config.yaml
num_hidden_layers: 9
head_dim: 64
hidden_act: "tanh_gelu"
bias: "none"
parallel_block: true
init: "uniform"
learning_rate: 0.00707
max_seq_len: 2048
Each number is 500 + 50 x the weight over its row's rms, rounded and kept within 0 to 999. Layers, rows and columns count from 0. Numbers have three digits each. The size before them is the row's rms in percent of the matrix's.

# layer 2 MLP up, 1536x384, rms 0.0897, rows 1157-1193, columns 192-383
096:514495513569582453529496468423411422529457550559518554458464475520487464492532504474575538436446485433488447540483443531509462516482523494575478549478480439526458508537532471383489464510504493557509430525460509614514555535520513501476496470618479502560530503463486505501580511494511425489492538430595601475542567432499418543463585501438529511554385489439500442471471487467546458596445513565503507557446510516484398515491519521474489547503550485529532574549490452595538528439553485494498485451463470420476527464454467412512398361485503445468478449531441455547473550478576442508
110:457519559489534427468542508473526595466517491534466500428480508514521472616413534517440519544447465536441562516459506466562463472539513504550456506519519452517396457518500460443442530500533431501511404451479333522536512416532514525447487463489502459422461599518510535513487486584503532482584557543468442487499534506488402560464454565557483438617466546492451474486494492480506548500557463480426438474582468623498485524498531512459520524581453555531578454521558556503552646541404477507516545580552496474437644496444537473546515605549457536532442417457479500507534569515499389497
100:418496522510501523579528472396415526481564484477544497507535443459618520590413579514513507436428549486551512479508399550459434405419492565450508457507524516494469451447487524500524458464507516513457593530459528552567484499523543438532405469505558463411476490389524571547439476485538452499519561502561491487444491534372462379415475516521549424514479483496514446499485507517510465428532471562437463547450502491533537483434598571583426444405536579525587510553519528415528534488426391491522523430528486494601505588452504526555483595501529494572542448466511475485552491503511412552
114:443554495514623544439519443497448514445454472467487456484525559469600409344557463422427481513502463412518500434528499414437442523548463571418490465544576484509464477475440470511512402466499542462473515474487492590446585488471533497516479470431452584564499494554501421622534599484533469525464467490557489527557523545525458557431448520481598473446571451554533551478426533495533455570574613403437512508466562494484479600462529559513441476541505410472449445446528587491449539519550449466530612541496415513571493415500488579468390336561462478518577578491492489474580501445526489468
119:528468567387554476520441573460567409507424525510508522515569580533493461491495437574387431535580494521519553596475432510495490510522459511593494522423471410476514509544474528539490595511459519499534585501456502536520468414499498526482519566552509532496512384533493532484480519443501552558561596467463522464528510499584462509464574505511476531440452445510607495496597454464415492521544516552535603430570446457494494474483457449486524552604436486501493542455418427439506464433411462502508512475520432577554410509516578574546469564482487476562589505506441471441566499507525502515
105:497492501585510500436498456576510421536539555535486501518461632542548477502543590540524435457497612519454553536445592450468509484492485505546451519407520472545453448507460422489421559499623524490439440508475432481556509518457499577539499460577537529510509485501545535547455396417492544482509494536517505457521529555475484426503532533513473448537457502488495463511445480433463420505476494561566489456555486537486544414417381583483515521523431546417503500574498498512441486545592546476536589405466451455511475448481328475558462493468533562503417489552552503505477490442542444429
097:466554524457562496571483563568463513476596442542545484543586502555469402581506518483540435430498480564510481394476521518578482528480535559554469421471534512509518492508487524433444502467567439566507571472525502477505437425549482489534474523462540505500430500397445536392543495523589507461451490512488447473492547488356457526459431523563514494497573521535565527455537459550440504551468488403467430523543481602462539530454553482507530459505466483471482506480504423383430515496424521499450611409439476452534506579520505313588478477368452469458528522499584489495426437560438455534
095:600450584456471542558482585523482508427407528499537440475539431490527532511526454513481473547485391484407504503557524498591452444518437607446474426491541497442561534593534589455570502501497526506473458377471498487567488445537547488498461463510455530505487554491483449507509541505531609536368511535433482470496494449423492552447514481474509477549450544542444515512504445541532490478535511492506537482425552578506529423519563505540532548511477521536515490484649485618545575565452373489447520492466546476485561448507495497465521466507495434397562567492518508537446558463472466584
116:453505429535476430493506553504395510465482474567459504442503519428489601546506547446521525478492449548446616488492505467522549521402472471440543508522437512574561532488552546537480553475543546655526496473513437538546474540594442499497524488541499550523624474426419568481365577459476389463468545443468544483536401566577498491557476561527581563480539546459505490492593427479445537433484539520563431426561486454531554446585467562427547516603518443483562566527560520486441509422504472497500475476577499541503522483529459495592604524512441520519465539512475589514550446524493470489
111:410533391556450575573550549489491457481479621511498452506462550429430548491452460465542508559497606520492577536530429503590471509508481476448516485573448489452496595566447520519479455518464501462479601501489549486504533577473605603552544593456538518517398484451524536607401481490440559584450453551529476580410521529450478521555520478496528579443529529501477464500486509540477467503463481507540406387451600472479548578566564542505418561561486547547463575461370526503483449541580494570477465492499409476445479476573492463377547513475464460505500586504528566468522455497530506490
105:515516500491471483519489437532477549524624543437549481445524438435525530479528568582514513549554392450507389403498515465581565500441524492469451553429499492459436441493491499478559462512481520469444521504507520542482550571498492488472474500479442519462479482405472526516521413448434474433554536479509529416491489534517520534493453506468430506494506507533484514387601486482633543551524460484429530504376448559461538520487470481608497494492579399418527509525461572502473403509483532434498572534480526549467515520541487442473548548572586541527505458482519546519543583541553526471
110:584516540477542469497575602480592405472503571476503511579481428564456633474478491481485526552505385430652592465569489476530434472447430517544435495577496582611510556472540557559560575495436463570534482440479549447481459436489418533544468497437535511479530501612455501431527495539585464514404535455538511569508478568434554464556461586487569578584460605498517461526535442542464535441536477457530504471490595444525500558476483508540535541491539492507432625520501480485529542507518494484578417450508508493496475524555508408545661530487479517519478504502482442454524435503479465530
106:445491510531424491557509573568546508420538500483571524507474491545487637561533457465531444427485514610497481502446512468401497565434514516534451475473509467531446482454501513492448467464437539446574439417485577493584511431480529434442461461442373519525525525472606499548517514612519613419465575563505519513479577574518513511523530475370479482541557522490471462499496389485453567541423501572487526568488393562429504565498549513521540560550430545507539493551542501546548491515571481504425478457453523461427525501503495498494494505468477537542426565432499480490536545491579450420
107:508490504466548515395571461432529481470534445451532500525594525460521496492494542532588560550586469462542431493567556567496559573460477527509444524498515553526394502482546440475529566518456461498446557555523438563553494483446453389546519526506486562470511415468442534461529493613580543487564458509565521456453528393465407442460530468467554508514523511499520570519462529542398451511487450448518497492473466578488450464459545471461547536560525478485615528595555496453471557459391543544428416534495525538524470463458607431403587450482545548430508487538480519506509485489561501474
105:547510508545468551601594572447545549551514472402514506539458509567493577500511548476516463538451519507504475446481431492470559549555577468520555422557527423502512564500581565397512579533426522496520389382488499544477401486516514559561421509530490505437512508515556445465540531385406499578497475506525594457544539560459460436442463444492475531505514463488616457515527560416520486530569480479487367376515524478513563544515510481516503501562513527449465495506542532439542478504468534494520449441525379488491522455513578520564464423485539501584515572521553520524492569485542490500
102:513507481579414486449493506564380531476446537494463519513488483494513524543538575509450510586440488520585439507463537456488496550455515561455445527553436484461486513476458478547539461445514521535485519416414550551564484492442495458495505535478539499459496418504467502530528509562520522447483472578562560503527516470554486457466478455561454462489494481545471586530461459474524405565384567571541479476447474477523575495569526502389512530513512528439447517411497480422460453459420572529520492535561557520468587474486461473488392517642420531495431511519536450510501631513499499518
095:499554522487476457455468446488500548556431428418465521475558509527461564530529529418518550537471486485434438467421525550400509535469441474430451502521555471443482424526513469448468506486517482505430472581555478556535562533569507520400498519568503503415489600547454600456451509446512492566507487592542591531503472489466508567394550556513534477492537616494542517482584480519544415542514420453428587603416578477502502462459511561530455534447420502430461427482406518558456394460471502552607476533503510447542521456520548484493491471407413486432473573512426517441445511517487571502
095:436528498441442414491478499523472548425651438530443579435565511482463486524569405533484527468564506469520496494529525551444487551543487570540525521536489564449456448586547485569451518591529530475507593520488537635501520564502471544629583575595470507491456563536509487549516508501572497461472506530566472548456479416544454469514475439472432469539459457528481502411467523434559490570498509395486491449390519494433509491526470456421531525408407380388453543372512482483476508578482497546643470619458510368529426459478572532454476414481494506511545511544559475533467376476515522547
098:656494502529480511406495612484582420399506393454520420524438443524589613530553427455442529560498568502530470469469412416544486527437456464515478457511466563522613466526431567488558513507533513512519599441439473470506490397512481529585471464608453496507525469430540492502502431402527480487465491515517466548553508493495533462569439505431391498510538483450496498504486490492544477419533554568531382374444477441479544508491539533482500499489481484471548546413491553540476504491573491456564550434589486526409447535553529513524506467425455533589552480463510422575489483479578488485
098:479541489518495489386497483430550567548555521512502524537453516545507456563432511579578524520512473511566385420503460445541465485546586374503508472502472550530500538557390567460497498494495550534462434488523506518411473587459527540454552458519505399473488560507504487590453517412483555565541532603544463528466478469576502576510396527439476358496540462505633517501504494456450445481493444493538432551395468543455477461472528481499435455446638499434474469553501496416547503582432442409506413534525504559482494463536467533509466468552480551503538584430509602507562537611561536641
134:504521415477516521521395485428382522496420543418507507540470445498434541561489493459515460419466441504468508479538450477484458521515521484543513480481465520615477565475471570474433589589428496553524490495507423424507515517528554519520423494520437591605486532415447456547523473504453408416450546534512538442498471491499515542546514523503580489450536489466436505421457448499445490454460433511464539516523498526447531480570490438487443560540396522523470449573481458476498525460548641479494477507507429510479535547421612604471481501458599526527515536472454460595503540507522504603
117:522535485525594472469452494497403460495409472504439540455507456520541551444442524470564503520513502497502485501516587580491549531491608591496530578506495463528430532556438446548411607545415454559467473525544522560526498600486528512522513544494520485494543434503555572480472447501519512521549548450417556625522453431580582374489446449553518492412460484400466549494456510421509516572572486561534564550424465584536496467504599556496616518492452509444506476491544638480424453462504479487514400472552479476557421571549471405529534393507364518541598405486555586458525485555507540468
111:433531553426482551566434573497501636418459489509444497497515437422597524542514304476477510479430512531521512461524542569514421474530451438489507510504506471552516511484480503518516546376468496568497467499588490477544457503539563503488398460560466476572462453499481530481494368522476491580525465565512490593498527493444500536528528437527463533544330467520534425521554527558542549534441479485475562567457523525449476477501474553494574472546557472555548437460474503472571560529453547547557566541477504468505507574563456581478446575463465498410554524458362562588442377458431521555
112:419480517458493413442473525560459490404540515518493475548557460551517537461499455460469421459504520547561455527565490467545441492537469485404478539469457439545487513446386485619524482556562409480521487516485442534484529523458527546494485493516492470477509453554505496506571622501457403436492485465476519486548488451502502479490520549498542525542502415558452551578476530553593409490536485498514467564573535535420553525526502472555478498543461493448488502461517562553370554531497539468490553420502512505443475556408476407438472483518505545535564480563499463470522502558552520571
114:473527621561452624525481512532472496446524402475526386482533471552464507517519491408446504524485566534551477481449485488523500585487494488490463449661498500444497507466562430519521533447485434443553445465545515504579490483518449519452447428488428519521449531434534515548566483553431518539463575560590494495464485600480509501498550630519470473523554523585468496458615408493537443524535503368409479477568516507481496482597460477451442441495497514438564496512483509569534529506487478463500519456514434466529504514351551508613549525483479506468541400523493574527449483437502419501
093:498581521455562528666481521432563451467497528486522441437512500460400523478535629545491481545567580484436538423438533516614606482478482445522535541452440541498517495551540514509488439493473529512371435459458525538564432442525566466487432476412490465515478467495474463455460410424456412557429488448396523454548588487530473562446535495455509477528504549523555544464530512522500487481529430522505554490592558502532541507573384567488462511576466478431514596368398600517408450442488542458445531478437568471473433484513556413497561523530509490503470584540524535486558512511456440525
121:528418624586491594493500503573465552515560491524509475434460449509362478527582388552502491464518515516480430509480453432482477420577423441522593477586443492527559563536493582495496445528575476481495503436497432393510490473480537480518540528537487512514546603526506379487404442451481524515505546474521459526487443552480544581545424558567356479545507461476507472497495519475414450486513499524433609517533556498443509497498498489539473420483523538548543506537533499593535499490504526440637473530422453466479472557510533555482474438459473455508500588532478618487484585482431500394
087:422565537311445544465499526455492544478414450642558573513485466486436428510487444451456525457560480582422469587494478556574499520493501571504536541497502504547541450548474520548454584589534532533459534514449473514475460493543597503581573509514531483513475488444494410519435464511476452650502397565454537537449584558424551509467539506466486531526463536497464596512568417537544394470524464552506456410581489434537363456564457592584559488584499512489559502535576468531439446517499519490498464497582479453525519499469493514483505531505450412530539493469478462580497504511441530479
101:402476519485498550498507575576506524548507492550588571539448501518423444476497524453525511554474488578620489484579489558520642586550445501538507422456537516427466491498445482446556539515464574594506511469510560418500546583505533455507468520490504490520525568518495467496367490557462544484511363518464483516529438468510451582500595455486444502620481450430600552419518546398515466467514566424423545515492514436540497409484466477533527396515465539596531572502579481467534517542408483510527524454465495456483432453436500462510550457491430450461489593535479519437512518561470406500
119:572510430579417545584477426597490453563478415444498541526489446436511499487453490547704512542473458466493495420525542487548564576510604529516505465623482462514453473461522486551512472454530508486425594502485511492570449407477504504500443489486478552422412427554539441406518590400548533496525519563506516586449529451432506540514511419434486471419449509557486602578447491484458551554528577405528480552433503457465568466538553522580537592549479484524478515521495552558440524457408526484497437521540514465447522508485520450443476361502436508471559530518560550423453529461540439580
095:560574503558471589417481543463402364516438508471612445540525445534532540528542497484556465484503502609531540500442497498410553495479537506472520524539519532477448455500512541479506500417535585443564523487427403516475524520429496530485432449477532587480443481572465433387533463625447477425462550482613497489582588458453598542451410574519552367461572568512585462549537409512433638433534467512572486533525562440530411496418529486535513466571505511442534496505494538419524530464487552524540507487520477565556563529418509516515538524541582525549454439451405501471534472595535609476
097:577485510498549398480455576448455523501611482496577547489526479493621500416496482587553496549559411512522495534524578473588410565543544528472432506549493547483453494423446561498500592517488499519491537513520540480372488598489576532470435506515515499451504503470541537447459618449530522483548517501420532546556523503504513476427413572487421534444412470447553480514540470434499457498532438470498505567444466504519580485467429448468536353460532385502489532546569462435428488518492542497527476578477426542452383553435545432524533473611471550435544533506562529531477555418434628471
103:447494577447458568446448440470476550592424389492472504573415447510400545513449487513488495487468542459534473443496480540501518514461454429564462576520556459594524483469463570593479462414472490522525455547521427493520584513449490517491533510564553506482416551556512538518550474424505468665471463420443394560522562548526487446564545602662501532480540485527509570432473569529509506507536497541514568411449553526430545458510476487502512500470509531490516525503568491503386492541548497493536585563411506529517538517443444459471416395516585494530462557446449419529521465525504507457
106:494503546438433434536477483509438562499453408572552441532454471468449489483510491469562451535531493589527461479558418499497532534526485458524527514547500541575455547548541503555402555509471497566583469411422556516471458485521637533519475504503485516569517490535524432449528434503501521479586537438467521513475506535489591491504396513367467526457526398547466482512437597552491442527489588561631509441488510449554483552550433439471535529528571602534426518518505605551388462577562556498493479508512528451460525542558457494560450419523390612416476482472453508566523434382405439525
101:493487525461542459569540423608475547526494568591393507490447443406505516500499582470497543422514445600485519592508489478518487503430486487476464550569505483551460498621539486447545435548594449492438537497497486456506571493569476513415396492472453488563529565528456497520462475536499564416491493500473543476504442564464476443520496481428556576525467482549489526517575494470511475525483533409487437401528475616522523476503470561504585494555458508503518594468438336470500609528472460539423493362478545512541549542518522515504502547384542518589434504511495412548528450479475532461
098:486562548425514524400480480561480540462559425530505475503588466417534424472530402487614544541463488497507555521527455515486552435533489500515500511522580442506447481469405438577555492520471541556531562502498556479474529552485544471483449555435477485436495483464564521475453540450594485447462483443555427490521485446563499541523509541464545458480489541498560543483495550506466538475450560422509534465457469474372552477484520508494544479516390479435411512551510479440453544562582603528507545450489467515526467498571507515427507448468543611483489501506525504513447512499389515543
099:561475452446552509435460536496556550469485529461508591508510474499505525490495536567514458558502489493460465455437413435431391461601460493489503477524500555471505468593486579488439552614503506519453529531546460595511463594416593464505594595438527527465582442477443549492417528526450487515441435513557586445517485510509586545560516522455481490437519509401567423408520442428514463530597475573449528485493538456528462463541528523618460456461516392533519500499478577513487488562458511553528479428525502427470506642527539548508487459516516486489435490521380482516523465436469385571
# layer 2 MLP down (transposed), 1536x384, rms 0.0218, rows 1157-1192, columns 192-383
090:507484476542501388508467442571526479464534482502428530462405555440605532444517517489501557517565550533556540546448462469467508612476501426459482543521507505465461521514418500539535539546517574505542569501488479456460450478484513489452408532461541395381449452533493527462473553472504561541546436506423422579554414588510545470428448537517437365532460521512443624443456588547419458347551511506486485563499499503531549532515606431517442491522394410569434472395431476406491501559422520585468589469489448480585425539502589533434544524564509547548503561527535490504470574469476574467
111:437541499432569487478481511521598454497561471447451474436537537549500457527557583550459468486510526559529442415437430484441488440487596508474530426600467521570475535488478471521433435493458390454474450522556461540411496491432473565535551534592492464459450545487628508369509431502566456522532499507536381618428516518434483472437494589451465496484567465564561509524639522506557509390470419530557517570559467428470528483508484535415465575529442528490509552514543549508511475513468447518398603501519488519428520532515543493482558561469459500511489551525558388500467498532460536439
093:610452445503470403513541473541485476488530492481395574504432438437506472432517504446493513521442485397464519567678529543616464565447455447501567548419533440606539552556528512555407446531526516518507500452477526538549426526578532539441449520507430449631472438425412505558467428592470437519535502546556401477496463595483531459373484473516586567477547528525505517569469520382546505527464563541388566485528528586488410502482463482482516518547480499464497507510503566517475467512475515443484544548570507458542517505442485491505584504453512577542484596565453562448394492500505458357
112:476476532531434495553600487609444387505524520555430480586497446509541484425520445515573505491484589438497440523518536577491457431499505496515488513524531518417538495482545446477486519506459494508444478483579540500565465505410479519482492562481479429481500405529454515512537492443517546469560474445417503539445568486523480529455577550455422463508569544456562522509529405485538594512499472509551458482457478433436510527497538625429545421587549505507541507542500569543544471501469513556538457558512528532578451477551485519508556486494593509469492403504470479493585511542536513532
122:561592382467531523407477514439471471533531498475486481505414394437499408569484518415527527403542531534412530489498553518467462507456497560512431514481447469498522501471451496504525371464467558616515477550481424433525491451506587540600494506499503424546530506575518431526503507551507533441544515493545482530445529534520493336501558609505459512481441496487533585438511545557533618412512507568490534450502522578542522469493496540452487458571549442459578515448517449425413464565521475494498498420538472509594572427476581430495465523527504497558403517473519573381499557556463512508
101:558506390524622525432582473437495590520647520551463515547391598550562424455558460520539452473518542496482544483531582592491417486520497488491527531528464549407541564533511506555467584443498489543540426494472450471508424445520510503552438509616518528478458472467466463574554567522576401534423598499522534446457538486534492509501461475520496436489495465497414509553471568515528438551504436481402525462499451442483396432476471500508448550502504516462531430491493479468465455512530383544602518464489488495520556561498512441576544427544472454511454440488480490483436565528471478457
099:521547535438507473457626522508520475513409508460552500469511474534549483547412442497510467507446483409515432549496497513539406527535540499487386511582411508566568465457581518415557476444415480462519503469584472469498567562567451502430480519336527364464477466557496481512500461509523452497539467538539472421505526410466408590503443523494504499533552557434544498513503513429483426474482482560373490490466475543626581384488616441443587475487439562583484577424583507476481527503503579519561443489471448465429561574555432544495499514485517334531463503485545525463484415484489560522
092:529525537574517553366548471481496478478383508432451512486479540484474476478534407442517498555481396468497495468518495439469516560581453630492515513538497421521494510501509448606552488455547525477478524510526604563528465406478439504556460564561528480535606453545556473446470478513519353540487548544417510506390539449521435508448527530575426543403561587514494447500548546598527509444490471546451473535480545584597478433606431507544446467485431592595476481531435357439473553462471517503540477493460546403494537540527511420548506488473444512498499450456447510472499518438490386515
119:562423456449533485465441541595547562576500505529468458494471482493444416492530492507449530416542470527562486420575551528489559529419475479551506490509579457407578470487488473486502526466512425480523474550435495627513610504469482459503475484547537558506461575475455507445431485542548555492596501540599549427499529518520473507594485466502559390558557482572590427518512502553498449458486596486367530472483449566513477409518435504470500526397482396513559539556498468524523538510438524575535503492557530417550493403497532444493566484488495519450435498482458544528525457413515539457
113:518437451478462456458442449462518572510475513546500474583447485490591529484529522534493509445498440447478496503477575510419406486520468516520479412492483549581458464607496524462504481477486493517508472450456535549437520435612538533530424625518487570490523570593488482463447514565576537463490506483417515425494451484462646485445525531495513595495522464418473545457548494529526455445476466467477509560521502478394505514484448389554474476510519505533534473444552467538485535460512503478445522595521576578460484582523512453572486543470477530579503522545545588495531452432556565439
108:537424435515482458450472401545569560465439430542453571441575503443463533557557478409581520531502577530485513418515512515531409523560514583549570527528485411457591497521592449557533478611508573473471433519551488446489464526474504591532420581456465473439560546541466496523511530509574523445425496485528464475519590489407504472386439448607513569499565467522513488595501512321515494402504450525505482571507455473434484573460524534548507538503462577585501484511552468476563498432473443561473487572540460538538527485447424559501533487495443440427422572472450448441590417518428482488
104:466490488553451477570537432476435487511489525477377479456479578488542530504521492436537490456601531404511405518510522419343527538490553459426558431526561583486536479523530472545448517499601570471432424500514484582489489447537515459550512521517560457541474495473535508539517437553495579481512588462517473521600490529495525609521599539404452549480436428526467546432519502408524418418513494512469453500512452475550526540511513457404550475508511471634505423462475480571433449552510571486416434446517567477530432489509456573451572471411544432476579437471576497490409439485490542466
101:600568439458570516525498503458489497478434489557485506568433447523545507468482573582507527564550547473489494584509479411411386479586482487466497487518459538488569486513560547504582516450520517588438469490462469498483503527443478630463543477482591570405488494520414568485460469486463370531559484583424485412437544458511631489469523593502464536445441470415560544464465558521513506461543410471546483483466477429433536487466501526416436468528525509482495512423506563406455534478456501451548526546546518518505516464405441428471496471565469515514458455500492477608500506501520535490
110:513576489452485573507530485536481603623528557600435546513473410475529618522510430463506507512511529516486449521422583408519545492514454472524569516504503546489525572508450498454471571382534567499457447484483496461549549425517509500465502533496442492472497521503539571510516432485461463511536430540543474567627481564479518518536469537529500492554514530477428509463563487473435566402568542499522486489472507409471556508526539489503561511566482424529488463473417500533549511639469506505451510520400404532559501417559535558484493439502420474534446452504518526516525516538514466483
101:455519495574445448441515486406479547422507610521473527484602481524505494425476398497572503495529570485479438470511499557468433481481499532485576473481466505513483404511499577522482542623526501491520535475456448526433572477461364439535437564508456557403513578479547520549518461468404473474534510498473426422492544536377520512542540538565489515517490461496505490448457478532466485540447511388554598542570514395428511547515505429411516493569527553355441505498477504534503493452524481551423449512489543556436485516462495450485493627525555442464587610513487465460496468459548471533
103:460535542524493464566467491611516517453511520442391490531593488543567424544466428480514555571442617417583546533576454471504477510516543503473447497490513588494553468462516483538575561481520528460491423541486532510491480429529530540507495402554459413477548514454453552488515515576449493392425530426490446462432574483512506516382440517555535485535450534438497569528456412533532559519489551463497477531542504517436510548459427475443468582463492490440499571479514541488542651494531465468471434456422416553492517498574549447483511542456438471462511427469546480501459441461503490499
090:545507533556405496504450534553561443423575534485445470525525531537491576453476429447578483470448507501445488576589519524438561478437552534538561430502467528513497476538556510472500511492465412538452497515474470463451480489443520412445552455425424536364470506472506506534583511468524515410443447551526602471478447670526492470459496453525475500555469536531567426553504472495413430510453508468535485567555557450436502382506525499553450475464373517491584493450540406577596479454546433482433473500605474463496526511568460499447600566455552523533459493463520518472520459522465621470
092:465337502457535499460538520463575556493504521498554464434541540504494559547520528499464493576508523436580462491418521507554583459479517596586480564533506437457550522517462537480467481561459575435453529467453581569522520493493530520516523477492479530458555490481493548493566535636506536524564479562506387468511457501429565437562534529495505502465454482558525528528488419503348545593523381499516582449551411479458519490450440505483490441469478452593484527503509495412512510521505500459512505439370631431476498507483516543614530463449614442468523481517479534460474449500650482492
095:444511445550503513495512530630499486485490467474501471556456517594490526467543468473504506481532557458496473554524444554495469431542535466515523461560435461535500549471441483493461487481544545470542508521595393493490477417456454507511570529562502519488602453498553543496555490542455531553488559530528393640518487545491517488515519537425511451518584430495561489483547473524521480473561467487533476410388471539455457485500498551463567553613507551486553494468509616445409498495553571480593421484475503522473489460539519512446450426477513537534422492520606632563523419545586468541
096:540480467445558527510534470511572541513521526486412432418516526419534399435508624483483473457577508608451549516582619592478555498479462500468523516502581524528463580583511518512548560473537463463524529610505479563498516395594418443521527476563432482485495456566502543524547442530503485542431447537510446463606478454490548527612473572600543555514474458541519546519552579520479417482542619528591509481606469471516568503531440510520511478489533491535570479470451443477501466552500540494430470498504456527502490489447453462532530527523474359424443589542534508497537423468465523402
152:590542516509444434583498391444391484497342527486468479535439442591385549482546433511556443458512478535443409543591490474491456516578487575495534458538418457529444519550426459487491511576513479493556524520484408427497422500410445616533491485595542520581538482482529520518479490483397519540421535558585519384449478439539474484531444505533480521457562550501445496465406431503462544487438500489496475555506466503424583538464511359481463585542501429537481444506469468524571500468548615408451504514425491523579528459429539520474548440479465555502460555440554439540456515480540518542
117:602497519577512507444496574526504490540422441434473491505464435543510560489550345581560462489554571478500467455486548489527414529538612527474512509540485542505487416507404505533391427503524517541471531404548485499574456471468471499556556540468481417548488451455554438505497455589416620461470557590524475405443498522486547597506574481487598445495427519391413592530497461541512511509508481477489515542497571570518446511426453430492522579560495493496565491467472435553517496452439514584554408431416457492475501485523463528519533442512512507518462465499492463502528476462422490384
111:451479552499598572465492485561503569560524516509498518565526551452494495568542518417443550482451550497553440525542472489456487531450450543527493493577517403512497462511434548461466562466501416494488530425546514411484454455533532577531516485507551462561474581465438535488439513459593579545488401533462443516434498449510638551513532599556506542505564492436585444523415472462504500511461430497477410493505521482562533416528459520491560600396504527445494430515501498473672495548531483462521576508568512465504538510624525514553500524503536464466534430544491526414387479372515557550
119:497480396543499434526513543530513515551403493611526339431463546451558477484500536437518453516457455464494455493477499460584450540514562522492451490455545494520470547565493491472548518520563442403528593605490557498442570423545396588471524445507481490555494514508496425533537538570484542429456418451565541513459544524546561549543479475539464523462521520531439502466457511547411571504533560539528477596545431525504544552480469436481488523528516451453401527516465499417535549416514632491422440549446514507461516482531480468587559519558559459507511621448530467498542556473512521365
112:505472532523591455495490506534449410507391550498564554534472471541568545452568495533459511570486445545483495500543447477591518482482567441535462615516500567442484514574574582452552482420541368480592499457475577497536545432566517562411495481494516539522525406452472455568466499473479495505467524464499503464442507513516592432470514460527495605473457507580606448451547634555414537496495480527444547462447491445500505412536497485572498517515435410489517528497439500522606445596458502542516493549414468421533487442471526493508548445478519468593514580441514478344485437473512517537
095:511484484555429436455537480459486603535468429530435538576507604481501495500523505512500510461494504545438568399509532406540492482571485535432441522583462490449448486557450469444425468591508520495554481482485554562462592470581467517515496513432469501536480463516421531583494483468547592470498488489500575503556586532578420544517529481523491448533461540478539506470467520460522540431550493390491539484479475428547556520413497479458516629370573460455435578446538377561535446476494521494525472479459611557487611506556453577590539512439464499417470467502531551588570505437492490447
100:485422476382602565560450489519454468548519572499516551508531572489451549410534380422426577582537453555548506513487530508566506516413517477523517575574507476519531599545478476503474522400510460529461512512476505553504566550525502591487424517501451557573572468478583638489450473464537488420555497581431506503573495606536481507563455582516471461562579471507496490530500389467468477536404554538458466511513474551486552446507542487499479515500457505549486474440453488515423543473481523511474488493598468486551456491556484442478493400513503496484500498470509418513525417482502531466
089:491423516451428491373471417454535511453455419470493519522464501488460434556536517500508497464526479501484514494488439576595433617461565622363557513547451515543543497552582482609493559575518499417497543441464544511552502581523484443571539462583558541445477516522484486522482461578423540518525449493548516511492490549371552436510463412462462492532464544551610535612505432539481476485510491428536513445508494594563463450552439538619557527489484521479518416502464574636490443500557504433472458600517502425502519548536553453410446570566543543570475534560570395468474513461526521433
104:454436550421519548469385556469431486541520441614520510571477510496501523576461509533413443491477469458505517413428466554478485501501404602380444459449498509437457441441492430511450559540433482437516558470465478530500565516442456465554526471518500498431488458418506468376510471553470445485512553591514581401544533487472333576575499451505534445490551500386499507503401563494542447605500495542526525499439495481427512530576476573577468479456524535480495526601516487475536458427553452498416533565497479525474542553391514453491468545511430452399480425499573556467511455503436381560
110:514456584464497510545536522478404506465437512467569542500527439550458505503506453562459429455493441476479557538495408483475452465567460482524418550423512422425455555465546457462507454511418555533517511580456480520512527485546420437486477529529584475497380489529552538547434480610521463487470551498516493474559497564511439490427462595510511506466466510570568414463456488515568452468504571553425449479536626589520454515507448487476537468532497498533459431509525469454434409440505546496499485490406484498487549449537498599519465538480422468577501465409498469509517508552423558489
085:478440473532571471525497410528518506491535471528436479423493467535475499522560481527496528548522498463493498543398537456508488513432480425588547484405489434492504507494536458577524483472481496496550613531492485488509494503605380467441459504495478492539488569486575551547502474480592589535566419446505445503474581527617527543503453535486477492445468368474484530540485553524547400532590480490490493454515419484521534566609510374487431465554495464504499535517574447501451478493557401497445593499509457536475451492568433562512477425508482478476518614438504532517509501545508485497
102:484405446489510398530424491556536459455576402514498456456455509396468541542453504532457460484500587519567400436519510504465492459543524506454521536585511510523467540469494446517551528451517468498519453524519503582486479500447551595504362473544474425516544469490469482513446558471564446403487519492513539487525434558470467549532490532556435593448415498600458421421524521482606571572487466557455602484546511509508575527548441496530472512602570477543448409559536404450464543489548523444549505478472517541514491502498439415542515526531481472452554514501577371417575545490414592426
102:484536487515448574517568509457593454560512536531518537545450471480538436465514497468434516495515511443543500530477553403545513504460482500485460441517569506476497473478534484468515528411492384500558536534573484502479534526454468493472500483462428472513500498508644524529546355534520528618443463483492542526521456483476528453486464566587473486394456538514523534526483492550502534639498500517544612453427537393558424612553532482492475484495324552538447504510454551550543625517476549503441486555458519408480522537379573483498472502390543464462491434494475407489496463568532568527
104:573517542460443553439414458474546532433603490547477461548468526547586501525467588465497544417530512505503497504452395592452504409560541541461447510472551516579556443510552570431450446552468490435521519493447439498404532489478558526540500506476504487522495587467521552452578462445549525492511443499500511534480474505482533525526459508453403517481570580474476460561508530513501496485423518479544473469438535496486538502511545536475528507528541434521564446460582481410418550441529553582541458476430461449508484504468586554507458498551561463480523544438549436456559513556462511555
098:546560445469578524465527435480560503519517578454554544437519499499538445553424448424500526422424573448484446551462523443535475568513539566465506493500498515565501436433458575523551566524422486431473568533580451492500460458462535552449447552509574483506567465511617476441471546449572466496495514454534526469489425479535594501480477438541530514444585498551600486469508564473527565545621391476483545520491572476388520574481500391519469583543471508486511426436504501593493580486391532532505441564401494467550437508462482405444540441478456459494462520470490508461552535569577455442
101:460542521577411520540471601594542464551599427450531515502585473434541466519512462459568428498449497434479591490603518495472580470475475520558545487485549468502517493634536568557463494514502543546530467527442562512470429460430513546562465507436406433503507446482498463514464490600559511535505485469539388585469561431569514482429532447480547502464531566494481552443561554520517487551590465561451578459518454567473528634543448551534468550409450573468506507462520530432633498519483565478437392503478429524497455548560515524463522580495532540564559601490523427481481536506470514486